From a checkpoint of a small transformer trained on Wikipedia.
Size: 18 layers, width 256, MLP 704 squared ReGLU, 22.1M parameters.
Architecture: normalized queries and keys, shifted keys, hashed n-gram embeddings, skips across layers.
Training: a variant of Adam for these matrices, 319M tokens, 4867 steps.
Each number is 128 + 32 x the weight over its row's rms, rounded and kept within 0 to 255. Layers, rows and columns count from 0. Numbers have three digits each. The size before them is the row's rms in percent of the matrix's.

# layer 6 attention key, 64x256, rms 0.0888, rows 31-52, columns 128-255
120:133127108099128075043082165111152165170141132098141154131139152109153185162180110102175128137123141092145132148154121101137159078101129150080134169094056213119111076162126177116161091157141146148142064148108130085141123086161143144127082100131155096166162055123136099187154059140160123098094134187130169125102094092128107100099146119157128172152102173132095154111082138138161130094121
102:108163114096123148096147112195131075200164120131106097106161087124095171097100116086099151146113129128110156131126137190121113107133091124159104152106125146090129131139137140077163159135130183113156102091114168089099178077125109169144078113090095132130119088124113146159166133126075168123072151140135090095116136161118119111145097113170136151190143158118103161089107072104192156174151
094:114122118164084170116138156078162115159150135081079163145186108133074129136090129132121135050174126118136040101113160139124143079147161175171091173122091154155144221185164126082119119134085168138166174164149181087117127074126120123101112097072137176153112154064107122138150110163121184192110119123094139185172167174113091075137130157120130178160135153094100127128120111124139084154179
114:159135105108140158128108126095151146193119104144106101144148127135081092089128079091133163116110197075165133047178110157106111090121099097167075128108126103138153140076140152141132090139073115137085167106099144113148193105159116137130052133071145159171119061069105099112086095143077165106056157125175203156135101121123127108101129152177184126117124111145125048139119126115153150126144
085:133146106094172106144093140094119126158131129187136102127098146162181110113167144100167105144113079105185172155153127123155116163097101180137083141142111178193131123120124161100109163114134182107122103114141112138121110128114126140198174177151146152153147185198089143119091127099104165098157116183133139115136164111092128152164094155143089164141140115132145052168139101162122124155125
100:153030142068084080156142169088135080170085111055112107082107122182153152090112139115094157100149140126081204054084172138150194177112112113089076183144120118087110169142107186115148111120130133183122122111135143170107178132132158109148129090151114206129141124141111197096088128091132090126144106173127151165115123151097160117193164090120096101171091121161118127112189198078074157165129
097:134129125072081188176145107179212146089150200147083173183201091124161122153122142189101124104095127105107139142090104127109077144095104131156150091152102111114135097115156094147149149113108126125125162053158135115162054122112071097071127113188118087112058150203106118120153184126124134083152113131193081174112073137161109118106125127172130080070156175079100135152148158134128226127141
092:124165109087142180134114174091117121144165107162122166132105155065109149168116161133127137162135116139158117171158119137081088147103133187136125100126099173151153170152159067190122221174088102113163113104166095103111121129123089117106125178136126063121115155166156115093215139153127155144103134103182187132133165190112094148149100158159077162110088133067148133134135122155136122194084
079:125107105177140075176106121140109178121101131171117147113147142144142174163165122112102152173108151140090140120146081150104130141132145155094091092118124122084113159157145174173149118109130125121140071105114150167144103104140121107110120146157063125063148119139166132121112175091157093054147088083190179148112119187152134135121141078118124086051174166102140168182175177088191168128125
093:136129113184114161206135145098160138112124139121146150152146130109192127120089203116154156061142091134130113141114140095118159102115158148139146187139141094143109149123128168138182153137097095151131133135118117140127082100119124099150141073166167098146140199126169126092121148178183128129149106101198139140144126104180100115189082150103059152088077119139158064139129168199108041108096
087:170170125130180099172095088078153112070118104135147124167085147142173073105118126143166132086093135104131157128152143020142204134119135181111134117176103099120131122054113137148136178117109132112102184200098097159136131177119121147129112142106136071123128128079083105114125191092127146095118148096118086145064080044147111102095107127140145131156154092110179104118100106141121138190100
099:093117111122133156049132126125135167072114162143105185166122132101096107198125200145128154083169139112145147143150118153171115145097108122104174090103138140137117099182180111138124155179147116105160100077138125069088103093101102098112130084143140064151146157164083135113145110145149143131130137108148135109112120141130094096101102082137107150135097227142079149188075061093159138105116
092:117140135178129082072127154059053162158096098127089153089099128133105094131186131134127160136141075110223085160152116135047105170150163159132127106134145111114146175156136138098076144146126096150128142155121155146213077130118187133091147120142085117129153179144150118103166136150099128197083143168112173143076158156133089096174083106155160083136159196111100134109095130186097115129107
100:120131099147112159115105099134140129169117123150140079122090139081110185171110066064138068146101123141155086108129165104093091128146147157165109148110106138148192202082131126143141067140068142168106158098116150130112159185158150173134101194129129232141151110080123047161099099149061165121117131111120154106149086113134138137132116143130165125136159140074122104099118099111152107123100
097:115118146103141110148122144136122099156112153133155025108090120221158076089156149153158185158064107059153196083164115107145108142153133132103114159117156156127113107062016181177175182127100160146108171137067136160109110115089149198143108107104150134125157103111132131133144164073094109115147116138140157128101134095109165133151146136114186136225137133192120138101169120116125142168142
084:136097121122090169080182122149188175151163052105146146131151088117122150148154098110177153157175098080144112135135157142124137080153102136155122175087122120133166173116128146127086110176098142146143160161136127107178129141128101096155111092070103122116146159124124133195134061150136149146096161124115152133185079094122150097105107107112158109097111213120151140113109098117155137099154
089:120111140132146186090122135131164145153109109110159148139126073185143110105109134103157098080154158118127141072113062170143181082126066128127099116080106106115094131133147140089115119139103155107223115144181139103139187089133117119164125134088096142138151127103107161153107128126170107130142143145143169189154086151060156096102171179119118119141134094154097063137123145104156174114248
096:082138100114137085119125165094122161078145158168154191178086111146187129146120128137172092100099081110150141142110115089106092120062166119134104134151098158188141090159140108143109190104100147112116120117079147150142086151090143152150191149149108130066156156142090159098122197120128089109147110115129137150074123155130120072136141167122088104109139099121107085164106118171083126110152
097:095116125145127140181087165112118105170143142151140130144141129148138202063078113090092066135144138111122094063152161168135219128131151173152130143121143149103125092122188123067190129095125133121167067229169146119164155045131157120111104095076098167187152068100172157159126079102159133128112146183055141127147102139125126111124112103160144178148084138151112152162127113138171082071175
081:097179154087155183148086158107102100101112085142112110140173143119143141138168166128107157085130152152093175127080130128124128169158073148206190025112118080129162118131126105148136157168148157101158085107167128155082090113147100094119093090152117128152163119156161167125122169148164137135107123096117100107127133106194131173117130113176083100076139125113080107121110162094132175165066
095:140173115122125164208114139103119116112141136119111146134106143152186111113102171130103110191133098141125198181087108067141087189130090105151155106139149090129098131101100107126161171110153170154135103066158123127114132168083131122099205219193177141104080148220121141083106201119158114131160156110111114105081148131110127143175132145139118119074095122085187104112149153068132090151101
091:103168178080107168143129115144065159162131180147104139089149109148108112131147111115126124188083114109093120215164148139091101166164186100152157129071099152125099119150166141127102123112113154118109111221183099089110165078094146118110099100080101137115151131087092150127166111155079150159083156168097148102117111160180120140129055099139187122130139140149114080133109065084152150081098
# layer 6 attention query, 256x256, rms 0.0941, rows 32-53,96-117,160-181,224-244, columns 128-255
063:140154177137154116129082148103141137141151095154096126178142118085163156121085106115142129107076103184173115107174146146192107155144080159113201128122152107105141091128119150081177102128141128162105097153137156115083146150124117105161136126111137153179144155149139120166133151146192148126074120128119083104107152125088155135142122170184150130164180134159161091038048154077143160172147
081:078179097155185092173082115090144157101129099105111108163122184101140124179127193116083117144130200203091131095069089062165105079145168127153171110150128116105111135102156145120101167093136136156192128140104125137091124160130105097131150145153140149137139210136156170119089211123191114112141143096165107089110158153111142177095086169108088134109099174115175100123136146142178142112106
062:152100088117128129142161127161105146200104110152158132096148118096164133084127154106146157098139184088155124134156195178133115141092089152141155111108083135130042115118152132108142109151122101102188179118167114137100141101111086150098124095082112135128101159155161052156117111081182191123123100162137121125094114157107167113145102143122118122132119103159124129138120145111120143155136
073:138110141132127094139132102118110195109159122155113147157169145095160111163121067119100075146175114089140071143101107158109120107134074108125119131131112140077164158142119137070150132144167095120089159130117118129146147144155157147106144143097183110058106186186194035118137153145096117094115124108157199123114100102112089138109086157107152071124143145144124096167116084150128106121176
078:180131096080072175080180075170065156239094174146143179078211085132127117142122129140077170055141112118135102112122212081077094133140142071128123142055169110121119107164116155127171126184112137109109081144137129117147108099110163079110080076140134172112102173135174109111112115135121131181162071131125153113133160137157131118144148124131130083087122074145104106144100124108139124099138
085:140110103094072164088116091196149102188092157095145143141137106130175153194160136124151199071108156105132153143108131156131173123162103155093176110088108118095093028157122142109193115134111181142166112076179147128169119179140121129163116115120065092113148126168204055112119092079108186221096121164135133133129083164122212127149124067119080151105124178140080182091152111073095127112151
079:123137169168123127135134138139140132146116136121051155112196111116136186128114121115151159129167154144128169172075140199113084144144145176122081130137185091102102101189172126118137105127096132120147088151098134139089060068163111089115164121115152105117101158195168107125127135139144149134176124097181121140069138136056137173060105143192133046115143206111074050131091139089149117163149
083:153109152161119203058152162132089099117112150152106087116165137113119096141105100150140116116119109082110173121103196109087154169112068170123107127143168153109127124118091145123161117174119193174140137150193127088156148149160123054144123145135098144102167150105147125140121098164118146194109104101119081109131131092143104115181167154135052154082210136131111142158143153176079137154122
071:087068129117102094154145075192166149095108112143097141135126126096125119116121219122142050144193180183092159145115070093161158135195156101129104102041082120080123190162117107149187122110110173138077155192110164149082114102129140127085161152131095110115194122130127159126107115161152085146155184029140127142099095113112130144119131084093146130159143156122068098150125164106142153086123
085:148107084121172144081189090123143107126113138112131075146144102125141126130117125107137114163100236127093123151111154148090142093095130105156111079125063092085147079063215076149120124171106142168118207124102111153095087162117144136147111132099101107121123115130086009159142041062104192113107132089118095147108172078175153109149169117131117119148110105113132148119107095077126124131139
066:076177136173122187138147073093123132088180134136101123165077095106112122187128176184108191147092129192121132156142081152111180137139134144144126100177161107177141144108157104093134145110134159145177136157129111135167129131157130119090155101115108095144114141112198124119095154119132110103150153114167130146168146141115128136151100167118195104134034098123087157124126105155146176107183
078:083112120201132078181104172106118124065114119110110132115067134134124098106132152126117107177113095139106142100105082089127151118129132112155119134154100156196162161092131151160164151102111104108140137133157130170134109118147092124157099214149140144172096174155121136050156154191122098109178181156135145101095138105135085115113116136155082173085151062110142091145132192169077136094085
063:101124132096113099128075073131108205104075118128177140126121170055181146161078177146174151133215153139159078070192165119111063164057100149124159161088154123163175145083168104153085090166132101082134131052074156126124140111192095167116171119113186107117114179138110082142134093123101195085095116154111134108117127128178164142155134158148085118123080159127151153156142107122148058148102
085:099096143116171135146164145109143131142140104094120137149051151166106076068094122150138130125088206138111105128196075134157121077126127167172085110112108128125126113117109106090140136139055115101112161120083166129129169102124147135166030143134155158209167114098084143124130146139150133175088157092079158187168124119119187061079154129129151130173160072176118064115126140119166110104167
076:068131098078148161054116084121176138110157169167115141143118134089189148119122206112096160154069141117153168095138086096138055154112123112157166108173069137114146085192184108086095139168082156128084105125163069140112110137160064134087105140138113115143097145178117123174089094112149113123104145091160088132161123179088154173120143142157123077129120165090099177096185135194144166137103
068:165107101160116136143120134108167152147209117158159117139119121126105143104147071113088109141110195134179181151053104107158168183147135068137158137085091106089101142066093121154098120129148158166164172112143118155115066140163144151146173170155117160107137090156153154143096096068177160140104124123131109115136123121088123178083127180114119073102098068169134169161099125166132122091116
078:112121108146145121128132137131146190185117101153121132156120136147096179117138114150180123165126126058126093136133106165126205104158164177109135185159100093153181155110126174173119163116200110135160134105145170110136151166155106164118129175088168131152159084100134113051124100099148066117116134192114165145128078147083099096105100125127103094151155112105138105194158120118109157060129
073:156115173149151129211125135104196085014143091138166048168101146173157135092127162150102052088127142155180132107112095112154110128139120073143094126129145164080110175087124041113116127094109141182110122073220119148168069126152131135157201101169136136176120131151155146076071175140187080127091161086128095120102184177115139122109106196077078151102152094112116082119157165139162143140124
073:115134058098150172098125142203157106180101169103094117154185126172149133104128133112131170024164132138123080062124119146136125137084192134159129117123118195108091091151112097102116111139084166143142207086046172111105128145173171105139072169137111110119121137137177105151104116132077138127120097162087141117133114122133146099151129122122080146094151144149140107121112152091151114089189
072:128171156169071126117120047143130069107152103103181110131218155136165137131107094133120075125119131139137089164162169145124093113187096123079157197132136137076101142127128083121097095160176173132154113101193111131123142133103167069151116134166155119090118154133142126177162057139149079168144092154095154106111137080125125153107152105100089128091100158138076130097077112069149026102143
076:120148098099121130164112137124171112175103127096128088112085120174101109114102213154088115170099121105171097168117099173171103169169126126172166145170136141131135081103105109122117109087146156123132182119089135164119170147119143140107143184114126162141089070138105102083102142157198004131111163122129126142142142156139149121083113105129121107097177096158139137127165185120022177096088
078:144136110098141118099153097128146143122109130106163153158145169071160123187180106112096157093174195103140151145149183100074079087052130074130104151114063183129147035140208131188086105143100121182113066075108115151130088136115090138170119129132162121158122120129085125179079144153158202168105117140146098160157122131130141137100112160140118119133084156174146154132069200107135145161082
078:065151114124157112184129177146127107117111096186119159133095117112155143158127078086134169074118115129156159105080158162106096104144164157126096106189190120099081119176187145169121098066075085127105188174122168127078095089081137117076119110110122147192170160173154162137139124096212146108193133141197134139121162168136154166077093199199166122102147086151124100111135176136150131164118
069:083060111158141112163117170162176137058134097200081154124136131122112145090040148113166154127117168127132142106107177129095129095137145130138114100110132080127194151117174106145130119141113106143128132041190149110120077135088125108095143140122135147112148115133222151096086111180114109086167180060177127109152150213130142169117155162165111149087121131153145157050146163111156138157122
081:188097121121127147146147147154155136126131158073083148089125171153122157152119099078116149086085141123136135159136112144066139037129161147158100123104096128116139104141162166120137131083110158115111080106183134162136065091147094146081085130169170115140117126158152096095070126169139112122121068132136171144081174223160144142142117124188180134084137081111118144127193100124122166126129
096:096095094192200131117161124123095088113095077130142093142167166118181134099107115165126162151138180105130118144099098152085106182187120151111101152121145107101095155077099115129111161183167121152164151148167117164152144113102116122155150175157126144217114151127139163158090121144184157124152119176101070114096109058090157143127115164054095073106131162157135038177100135124119094166086
078:152114072139109135073093139139159128156146161151116131061139136123111068165163157102172124063140148123166176164175154134096100163098120138167098144097167197128161171138163152155136159113148117151102115104039178097121150093115151133058114130120132097100102133128135157170103084147098150116102135131092165168159174144188130112123094114148171142110090101106087113162140116138151121162126
099:109075147116103182124149040186147100096054132144165116156119141126138123144126086123148154079089142113070160150124114196149107116174072148099159114086134118074102088167149099143127075085132147100169130131136079140040151087111137080171122093119108129090127159161145127096149070161193125189148164147128127159093099138132146134071126096139119082073144144128089127084140131084135115129182
099:122138157118119143092127127160151192080148074123123133099103143102132199111133130146118127158091164121114165089178063183133114102113177206102156128123128150189125165149139143163129113104136132105142112134118176186099120106135109155098104127146091107183182161159131155156138126164155108142097178007180122148113143125119106157091158142140167151148133134122105135157104183163105183144129
084:087190122110051156090161143169099116109118188097151171124142101083138098139152138155131154161119116138124078148154132152135123117214115186147174139094132140112102136181087102136169103106108128136118156133103097143089149129193131129098156099095088152136090112100138109168150063168098116097120092146110138115176150088109048128135103108157092183167167185125114166073096113130165149218148
098:089114105171149150148162154111146135139112170119125061128187145186196129084126139108121144111139124128077149188114135140120130147154146115123104080090114181091111168169139112145134119080117150143123057120175137143081135108143146117137119136120139146068125153149154134168063066166087146145125124071122141152104135186234157151153214086146092120093158151121123150084103106101132130075132
093:135145150143127035098139111092139132122131074142173076125106198125134087116101146180167071187170146124153157109132100056094079159128117071145166175135134131176087123063167101107123172135156131089123117147136180121127149150124133159149165158137123101105132212137087118125120137105156104136130225123140124129117074108143163176135161149064105110059122090126185065125103165158068109107131
089:130095148114125080110112138080113132131133128114138147137044088096100146065163166155132160117138124105131111106124090171154137124122165176120159093110067127141112082146112115118117094190122171115134166149074140103070179115116076095134115101143130068125157080120136142099160146124147127080138124159148089134199060073098128094085133113088125091143103151125112128122141153130103086073168
084:141138177141151172126123143114091128112129108131109121153129101121098119163150144138133166152096104183133166166129097098137083202195156126108115122134114154161062126097092148144096137153119093138101137120132094175042116142108112170150131139121135117088185113132109118126116167106123116098126148142143107120181111090087167158068071148086068105173109152100154135174080145151113072097061
084:138134123123097174179158134113101150119134168117115150067133150146121178155097109106098164122129114144119130115171116105075136102135180157160135123129138097142095135103167204116111119084064121120126068092156139137162036129136084123097064112131143162162112134140171084133067160117156141102113098127100196155109203216109131141124100119186112122112148096142130147125158126140130177162101
091:160139154100133135086133169087107134174122165135122055181077119119134105156142082143185109147077128152184159137199132135131154174097159071113126102192143122118171113111107080113091120130118088136069184145105093143138148143129179107159171121112152230130104141142088116097114099148054158143112085195122201092144126104115182097141147095162118140118108115101173124151053095111147088164106
093:102103071141138154133108137196183097134104093137126147074144130105126130151065111113138147162155238125176103161126141110144071125094131165136165183121140109204127114145180129141167149142142126140120128038118086091119152152101097155085131173120109166109145141159158076132135099169146130077141093166151151159171184136170115127125090121178047101106157154124080159068131192062138122128114
089:095104104159117183122147054159150075124109142066154097098147154152136137074169092130171125144177175149137156107127109096101143079171156151137121171097170148073149155137135100074149115121125179138122110121107101162130143059170105071109151100120106190125198110092133123096182102194134195133166130134076176113142175168173117099132183081084058192127173125122083126105139113120165103099151
083:032101157146145122135162107100120116098118115131153117123102135156152191124178109168159164124194070164106077100110140138179107155172130210067109154129170152150124161083119089103086136124176142127173139147092125133063203085107093074134128132107137053140161131119125156108172144098188160125130171177124126112191128127065133166114124156083117072126137168149096128207109090139120105121110
087:157111074139179153108154165132159082111102112152169064119124074208099125067114122110150129114151129122148104161102120157110124029140155123142060128132084186116093123161184150040127111122180076158166089110184138102158104125132152144144130087155140105151128116061133141177125087119145158137132137146105093155190130170165167134108137140147110143131142105160143125120111096105121091099147
089:155143209068136145104171128158170116146160196093082114155135137065126090122110147092096062123093172120129099156155136143103119207081100096136081127088106117161070077164104188143205107141079114134132109118122120123107128145175037176147150168130082143069147139120114130153145095131101124122162136129116163122090058105131113111116142123153128110130090171104112157078111168091109082124132
096:136133167133154084109114101083141124110130066127174077105118177180154117123129165103121099121147165179129143126084156113148136157154141149090129042115161149094108156092119061131103162094142166186160135103118123162114136115070177088110153156128136135116137120185137152163102124077217105126147196143098128123103153096148175111140181129069143119089139074102100077134147118119155095096095
099:099097204139100141112146155087122132156106124145073128152088150096042097120135134104214105187125138096132136112203070130140107112084116120140148139162130154124099145163105157190145104163125097067114156143132062164138194141134134121163089105116108120127181117098088110119162073208108065121142155130132157122146074114187081137070133088137129114117149147134071175136104177125089122089122
086:147109114127127077132151158091200151127178095158131038149149152122098182106117193149134141113175131133126127090101154093145183052069143110144079125202058130089174101148181090125123156100093116132139165122122169118165139113166114117103110170166158096207105126150130167155155134010144180115121111133129102161167129174181137095096149141169094122105120092092135135157131162120115161119155
089:124131140115181082164087112095161128097132067120078095146079153114129113108081129145162179108090170102140138162104086182157132106119182101154111216148158126154186122109151119125120118113078119133082137151124154132082111090096089132144097173135171113172144095134097113118088137121154112089097093114179113121072099072094157138045112189156135078123123072104146048121066170116108135134112
088:112127131159093085167134118097124148155150151109155149092128160133140130099147182116099157149161155106126117148105145127137127130100161143181107144152141120132118069096150138165104173116144106167041083111133131159139150116096113146116095160167129136159104134193149152103085136108155139060123104127179059105100104050141065149051118181100121123154070043120179080095118198147105135142063
075:122172139186085177158090171117166120140146111181099155115102149164160215163107176117104095130072114145110148135155067123101081116100180074152160161149168063133124081108105136147120138082137096104148125138156161136120088148106148173114184172117175157126163136179141137114146126102112088103149176125131108180033104141100163110109069168132149121124120134110172138162139135148112152136069
115:139126118097081124115134089147133178191144099106123130094104113146152113105149091127218187086151137070147114118160152224145131091142133204113157140088131144125126146148125177143145099129171147153142133088135141166117136079168140119134079092136143081220167117126155144123157082138105168140131120203089195118122126133069124054113132118116104064154125116161094116104124107154156125128126
087:141119153102090119120137129029138120136171163154145147129120093130129095163186147118154131108123094094114144113152151141128097121079168089189115111131171149134116111145128165163164141158149099094083104161067113117099097150117127154127113061110128112131167163154092164094130125141101136122137138109162130158163117080167096108178098139148116163120096145077162151094126161152100085160136
092:095137124149110185157151138133150116128174107112113138139190119158150154182080128168080084071090108125068126130088071074101111133104083061115194126091139066116136079079133134083164081131142136107171120134134144084148130198120125106141158161138084119031139128099119109160170096160116094139165138152135102131054115089137135092133060143110132110125177154133144186165109073086110154105213
095:093133130071132137112119113141141180150128099093098109098174112115155125172140078145166178145127137123166102177143125189095129084141152187130142106087181105142125123148194195134089080108144130122154110147123109105114145053144104047139080151090157066130162114125123144087103090158141189052103135135102115093090125089070134110062057104128104076168136112135091110170065155121111160147157
091:106143121130132126077165203143144096124121151141115059147111129150130086165094147126141055112148130171101133126127120070134151142107161111137097114122154099093168129111150107058128133185085151123165119143123128140160125176145170092111151122096107137101169117138069154084164082106089114183116106114111200136146101117102137083186134149126077171070135119105148140125123102119128113131162
080:122132170096093122115167154149165205136187132127098196071176116117139113119112130153123061090142112117163155090157153142123130142126122130177168043129056118130151161174142131135168100156190118135116107126160068119153090130184127087123119113122112133081142100124136147167152125193155159113172157133058129097117085168170122121096152131102101059149131075135114099162134086162127156134157
082:203101128119148170099153043134161206111176108114150163081147131030166163184146102148099186097170133128120120108107125142103099116193100135113144096117098123105165155144121112178099124164129138184149148115148087155173112082151108116153107149151106099137108141224123121134091149157179168115140155101124130113104131128189126141148159098156092116067090117110086154090161162131121147108101
075:191157097120115147122141109150087102118110169136176146153163082168160081135112125151148177142137134135139081159137101104106099147102099188053142135108130099043133084124086168104144110128115128132107148113175075079134104113192124117172189068114070096068086144138149126151156109155104096138145119163143129091142169108102099098183133161081045138150110165143127190110134103133148088085148
085:106159163166090141143129186139103056172090151180152120126133113138117120146106127082113103159147122150112150163104084024144158143076120103140095122144139113088115121045079165076157126151086102116116123143089136137109148181087161188106141144106044181081157113117131097160123125152068090142111106142167186122130079101121096098131116160082087143127156135118146128127143150091166100131135
068:112141084138097097191115109114115127120112097164068091132091176163127226139128123098132097206078137125141172088182108104123099124122191133111164200158140128190128167149134092161146130128138109085161094131137163161125137095119098124105148145129175146181130122145141118095084143109104153096108082134160134122058144187077136178134100132141119182091124119118129068118150173102110140143095
094:118117176180134145082071151099100148168189152156161135163150125110113053133105197104102105084127089150120134115169079166164131114086130070146105110196112143161176099136141152086157173177162141180059120151060108146137112141127150190131110105158119130147155146157120126106129207084121143186121138123125154110211142133141160087131148146163167133141107124121117142164116114128181103207160
084:131130172157121081200075110070132088072123112165164108164101163099133110073143163195056105122115133153136142155112161085151174150112230107164136113131134060140104115128085078131123152147144120136134130144147117163108071153111123177094186121146119110163118113130138137155084165151177058090146154101137057105152144053158123153107157158092099161164109098103162144097178185148143098118070
093:137160162137117119099150166100170122176159179169189160093161135138111140170151150133116094083139098145091137137106155122119138143169118127151136111147210120116123104079078135148091163118179108118126098084123142129133091190125167175093125148137097120126164189187145151092177153094083123139139170108126103099155175093130123094143106151139149133140110118112154179125115097174069140123110
084:095079113110091162147126138117126140162123120131128145110169127109160084081098137148178134084186117122136116075153111175158090119118082160098107173113093187081183151129117185096154095173159145108166121125103118152166149146147116074126158141103117129079171098173123141127151109142069108158172136158112188105119110158163080055146145171098019123116090139143103183143125084132152082148173
090:106119067125170096093075125114157145129124096115122170126135141116107122135158171115179158186163107109151157116159143162182072105108111195176129149178135195163162143126095108170070139149105144116108154109121167145137130102201149144128075130135206103219121187131113086039068139119111116120129106126138173113132132176072073126129115173130101134118072099099169095149145136099104127148096
093:114085121098123174069191172162139124158133110115080087111141115091151132163095080125112157157092177151133096122131097133114127114139142208137131140094116116095093132096127130135102078155099142128125173142130176123131136102152129059177067136124111173159119117084058119135069087126106138123128132115110165150108108164049170109122098124127136101136148157126168102111067103123191137133172
081:160092113083097100162158112158126130117094151085133131128190128128192149120146116143145191086137090127107105098150211232142125123185075188101135124122107192088130116199128143174159084113124138069146097078097115131095114089121100027172118139116149094127095128114151135145129135181171158128131080159112105096145139115164067154145095130158110102131112151138099152049135123160128129123109
097:140131112084123129146114108139134145118098050151088087162075141112122180113074130126153143124115160127136162125122102107157097116139147142127123193179134117205206130133117127163109086132071103103139189138145150157103176122181078073155094153114152146200115113114109155101075101112143056083137115123191130171092119129088083081099110171135099140130170146116097109126126181132059137109120
096:148101147131095146118079078111156168141098128084154093098105131104133128147166163120100162169153115134139173098176190163132072085074105073142115149188108152099145095168124187151105119153151068205103146111129119140091075126131140199144160127149145149119064156181163135201034177130143149119123109183128109142145140138135104166101134120169128164114067157130160163104134184140183126171073
101:135109138145156107136121084153211083135158087120095105086079126124163176139163090131134168107118152092176132116111122224128089128143152177142118137133155127149144149112137089162102116115086130129102135139058127102085175121121115119114045185107107162197112049131101096130096093101167129078115177164153143135114120109122160142073118128135091089094105068091120078124088146114142145166129
081:140126142146168108143131102150177045097107103097113118090172105108148116098137071113155152148122148145141177130117105145134142090144190128122082158134122148143116166176197108175117134152059076141083110152136116081122120118075148135116131119120115167198120056138171125084136071134141065121162116143124126114109095095091156103076148151159053144093109120151090118160110125095152171195135
102:117150119179132136145139138087180179171104092159068134121123101130104182130162071113147169186094146109150119145134103138122104107146154131168108116107124094162147142095130112140097135045106145118105125134141185151159127108106116104116071152126131183185110100080149095116069146121132156086060105110189152160095118164084129154126060133184179133086112126101158131135149160112113194115091
118:117122151173079103135166111141082191093123135142147139095122151151114137094092073142142108182128085082139055088087119132109194127177152108118153080144188096112089166046091106112124126078170163143118145133132153162123141207125145160126134117131071083109181196117169117085218187136124129099092084134130130146070128093124124147070108140106148083114127086130120117129073091141132140068133
102:180074132085148172100092121167091098112126146079145119115144077132123123159130130099123085075113137160125186131126166122107163140089142132139109118097146133157102136154179151065169126142113126173130082098133091125081121123139172165095141023116093117123117120137187150138135076173112129196121164120120098129200113117150111061082124137188091117163161135146127161116145127123086099125135
097:084108070100115182167141147152177136139134153096154165154153115151162118165138153122118172115166141075141132131118139099148111132122058107122106139037123135068137095178136143131134123114093122116161135106117140136159138079154091104145141146130090075134154146198118126138117106089138144143157120133145125097130078121170126092217161138126095116076125175167066139088153104096117062124167
094:153192129128068171153132110183146122113163091151123122103109124127128116144114115156166148134136111096204117112146112199111172081089121155080154170125140080145108093127185165149146064129148130132132109100099154128038153154140101123122102102138101098083162144091126174131098079129156164083097201150148130107135180091135133090144114110093096088097132097125123111129120139175138196118168
087:099173137104117106100156176158087158165143179098129116171126107107120076154127167060077086114161182124107094167117106062135151143118113136114122096088134120073165134128135165062154112182177154146125117109109127160174096115153140100119156147118097143105184124122143142158194096137150181196171121131124133100123139154186119142197086166109167152191148143135168111104090121103091090099120
108:147164052147096113116165081162111101084101196125130141130221140169115126078164137117121096236140104160085142098159119029120136208171148136128131142094109181112175153153126078147158128146149137124121117139119090176163096103151134160129189098120123099108082125135167123143165132082121137158074118123114109060105150150173076127127220122100113100077188147173115121119149060119115095113158
089:198129070129134085169135081109153121083097140129133137175148163123104146128144161172172176132149193131139132112142156105083123101078091111093120133150128090089181135139127177140158122130084117135099113137152161110113149064093189205162132183158113070118181119150148107117091133104057161085172158127173119152148161136141124089182166145121068112045140154172139129071107152120089107176160
096:120172151132088146157127159082127202135139198135126160139149084121117117193108176149110065108164105122100093116131115128165184122117091103133132092131165085071135109110137147160183184124133137154164159146120154137088173156129100088118172083139106097039133171132169139087164191103114118125189140170112053136155098040205098105118136107119167100104079116158122134088139135177175105089140
090:089195135146123098119135145075093140156189040176127137159181130119057118146165096129091120134115086134078151167121070062163090118118156137142107100143131139129118159093157145107097161131179122126116178210119106112097065186074157103114104062099135126099148161066101142113127141163132132126122122040102106148051163084093102137155061148112149153236146113064150082138112127112151113109115
108:102119119119184127151121113112132098150099070147103126099122113109152185089095043132139176186072154102145103110119090128131077096142165150109103124138124096170114115097113105120115122116078105101136124168180114129148130122091094135124048159110145174197135089072111123143072146144183123100113083107168191163077137154034141167141086155119086133131111113108148097138160198103124188156125
088:116126170078136059079096130122114110097131123109145120156125134161093171132202159129159084096101144133122151133138126125147112222115155099124093100127103183142195129158119112115084137137163104145083178114029119158114093166096209196151189130049137102124080131151138114095133115146077126163120191155137145128148129145170130105146146094181142139140183141126159166129128083103075045145087
095:150114169119171089148133093091184074063114142119119123098082169099129133111081085121095115134165150130192107153089132142129119112104178159151159148138138112161115119179155110139150108107079097124110139086142088065153108167157118186109157148148159137155141094141181117093181115140146083130083168164153098128144127161141072125074168173167098125137111199133110159106145134121132233170128
097:115099125133123147124128188122163194162099186095142128097109136144069133119176125111137122136158128134079115126123136206099202143169170097178088106105139126099145150162127147115174113060107101145100120120086185118124104143169140115065134128173128155149106129134181078084184161107116121124101144143090095107179109160182119155089134142210199131093129155160110197124128125099029164097143
092:106070156132118116116159170086099143113124103138171129162142181099117087148135122141162121133147075153107122102138126082170119143072098113110100117121140183107176146134150124126099158158161108108153168131116138135157154140126139070148167125087122074060163196204118162075163156118130102137150101101086143138134078072130100108168144145077138128146111179096097125136073098112147067142144
096:148082120178125158109121081138125085176093085148140094135135071147145154106178143107195148124128186144103103176109160128102089118199184163134140149163120181087171155136076084150096124093098116155110110131124139160133107085142132089120138142119110123190160132102143085117118068138069121150093136139105215126098128185080167116139148130126082156134074098123154152118078122109142109115101
097:160179136116108160121122140111118157184114133113069138105145034142173086059153133091101137118132172092105101114131126128131097148105135125126142099094107074110074105111139165046134073147127163155066101118124119109092112072193091110126089125141093193056151153106130158172108098126155149135143145144075119123124145096188130175152125095103142136148113084174176143132127101108150097062111
090:160106144125073157125136120146107083088114175096157091098145158124153145120078178160167072081139089127111145103099178196113140165149099125095154100091112113116057108105145131120153101112122147131149126103133087133052154153097150119113147115081090088058159133135131158157152125179138058129164150150104099139110125057146134118121172062084082056121176160131109102077125125146132050143161
104:127158198169135118117078137081098114102160074190069116138134126135103100107130126124160103126103145113123114211123110064130027146087101101139129093174107150128183129116102131143031121163119148049104130180106094095152105158163174092141091136128123069124122164104076148102158116113150075151115155069150115056104143144121135169125090132075200132220134094080126124110143108128139104079118